config.yaml
n_layer: 13
d_model: 128
n_head: 2
n_kv_head: 2
head_dim: 64
d_mlp: 512
vocab_size: 2048
activation: "gelu"
norm: "layernorm"
norm_place: "pre"
norm_eps: 1e-06
positions: "learned"
qk_norm: true
attn_scale: 0.125
bias: "none"
tie_embeddings: false
parallel_block: false
init: "normal"
init_std_qkv: 0.0269
init_std_o: 0.00527
init_std_up: 0.0269
init_std_down: 0.00527
optimizer: "soap_variant"
lr: 0.00451
beta1: 0.95
beta2: 0.95
weight_decay: 0.07
lr_head: 0.0052
warmup_steps: 31
schedule: "wsd"
decay_fraction: 0.894
decay_shape: "linear"
final_lr_fraction: 0.0
batch_tokens: [16384, 32768, 49152]
seq_len: 128
doc_mask: false
train_tokens: 116100000
steps: 3794
dataset: "wikipedia_en"
Each number is 500 + 25 x the weight over its row's rms, rounded and kept within 0 to 999. Layers, rows and columns count from 0. Numbers have three digits each. The size before them is the row's rms in percent of the matrix's.

# layer 7 MLP down, 128x512, rms 0.236, rows 100-127, columns 256-319
093:474474502491528483517496505494546507489503499453476508489483496507545509490496524475501545528506526471502522511521459533473473502523540485511544512533501464516490475499550479491523506465511510
097:501510494470495466492504498486501529517469468488534496478474496456524521454480548486477511484495514510490534545494461510592467497515469492463504519520468539509505493545462472527510529459498529
095:500517482513492520526538492449477517496512511473474488520499493477511450473482513477514537468478506477502450500499505470548467465507454454468522505518511501515523526541502500540511469525510522
094:518516500474492477524485524514506524472517489507494484479523516520524507519476504505468473511523515482506513521475447480521512502524507494506495483528509482499502508482535508546506461502526494
095:531513511500525499484482539545490495443487532513461493498530506497555493548523500506491475504514527475543566470454506535503522548501506489525543509550542493532514548505532459508520437477500488
098:531496523498505555547466464505519491510537498474457464449503497518516437557523511519511530485484509528492514490551494469493534498516533506530514518483524471489506463467460496505500477432529528
105:498509471475478452490544538470483471483467459451505525489546517489497448458550513500497517485474491481512478470521482494518478492446484469481496466543483520493522477479518526495512512472519517
094:496498516563508534505517484515504514470546499471484531487525527460497501533488506542515485504469492494521507494529515514497495480495504488498476496493491481480506486484486511460509510506489469
101:558511520480472483534497501521492477488478508454542528485490504478532461555553497490500494469482500495495461472524445509504468490486556474501570539472467471488535455485514493513506468497486499
098:527482496496498459498473482509498499456491537543476515532556467531471479472510484499485487466482484510512456544495510506530498501507505541473505497494505527524504517475558501518477449486540517
099:520518527555509518440502510501544475474521492545541505464538525524519487511488501571513523486471509502511535522501517492510486490533485512500526503578507519487516499545532510507504492501492468
103:487506474549471536489483527492460529492534512540530502526503490512475498464524489512545528497520499466483525511465467471478493498497479476502482510450498488486531498504547516464500470494490501
105:425478503448502479472496529513488542494459488479510455476467524527508514494565523484490526458535466541518521473452501477571493498505491503478503506540490497453499450473524463491503511501489528
106:515477496526504507493466519450508496532540495509483527489478495512512501514525480493485506536504484483470507454531519490489471496506503504492518508510518466540524474462494551505485485498504480
098:516497548517499482460498504483462492496550458479474517472567519483525500487486530496485478485506460438552536508515532476524458499504464506514525501516521512505508523521557512512546525487481527
097:520496529488474439549489511498509489501495469477524502522494516547464516473478466522526512467492489484483527522514490511499532487514469526511485495464535526513487531528455524539504486516465516
107:492510504520521523523500459506545494506502490530490486534506486429517494453477477493502506507503521514461474471495432533509481504546538530535497481485493541527541465473531519502515520527499515
100:480510531492520469513538469469534513521552505492536459521527525486535516472553538505486512450476467492521463469506509517481442521492561527475518491573484501505459543489467545501490498509461515
104:527496499459479497481486544524474524543520474449469521551490479549520513495446501517514525466479523523506483515509475490535518513507549536509495483493502528516507456532481433547503479510519503
098:475501479517490526548551455475484475519499455514523471500470495483446526545497524509495504471487499469506428472540510555503513506541488505498528517509525525528491522502471519475513549508475546
109:512483503522497541502517501474524517549520496521499482512457502462494458482521488501529477514516510459495506497526533484496485508516479541478504536501519493454539517526444554509503503489466496
102:491471484489500539516477471484490490532513488518482513538490515462518468566505468540506515511473507521498499523516560450497462495489480520559453530476496461506496480485457477522486512535478508
108:438509471477502523515515511472494478506522466496524506502539518475460517514468516526477492551461497483498433506496489516480515480508514504502518478459487495486501448504541454531519508602472480
099:523516519487481535566492510470518528536543501468508530467530513517489479508520484491549535490473455507503482474505512495466496464474494520487488496499475479458556511454497495506516566528513494
101:458484489457523459517495512517504509484478512484456462506534501485484516485515480478498497524502452494490512468497471489449502487524501538518547480465471496488503501491522492484479484498467524
097:496517494533467477520483499517545486499482486499474543477513505475480516463474513458472517548505463461506530487507487499504447475468477481515478485492521502518498511503486470540474499473494510
097:463520466513523504550504495500489521514496484485479499487520499510494474497451511504492551517517529509507472505495541484471459491495502529504514526488525495457530521516511504535524504506493466
109:497501505443525472459459540475532465449483478482507483500481515502470502533485499478522522526494506524448475489460491519464494489496549523487508494479481537473447487499490504486494436500520483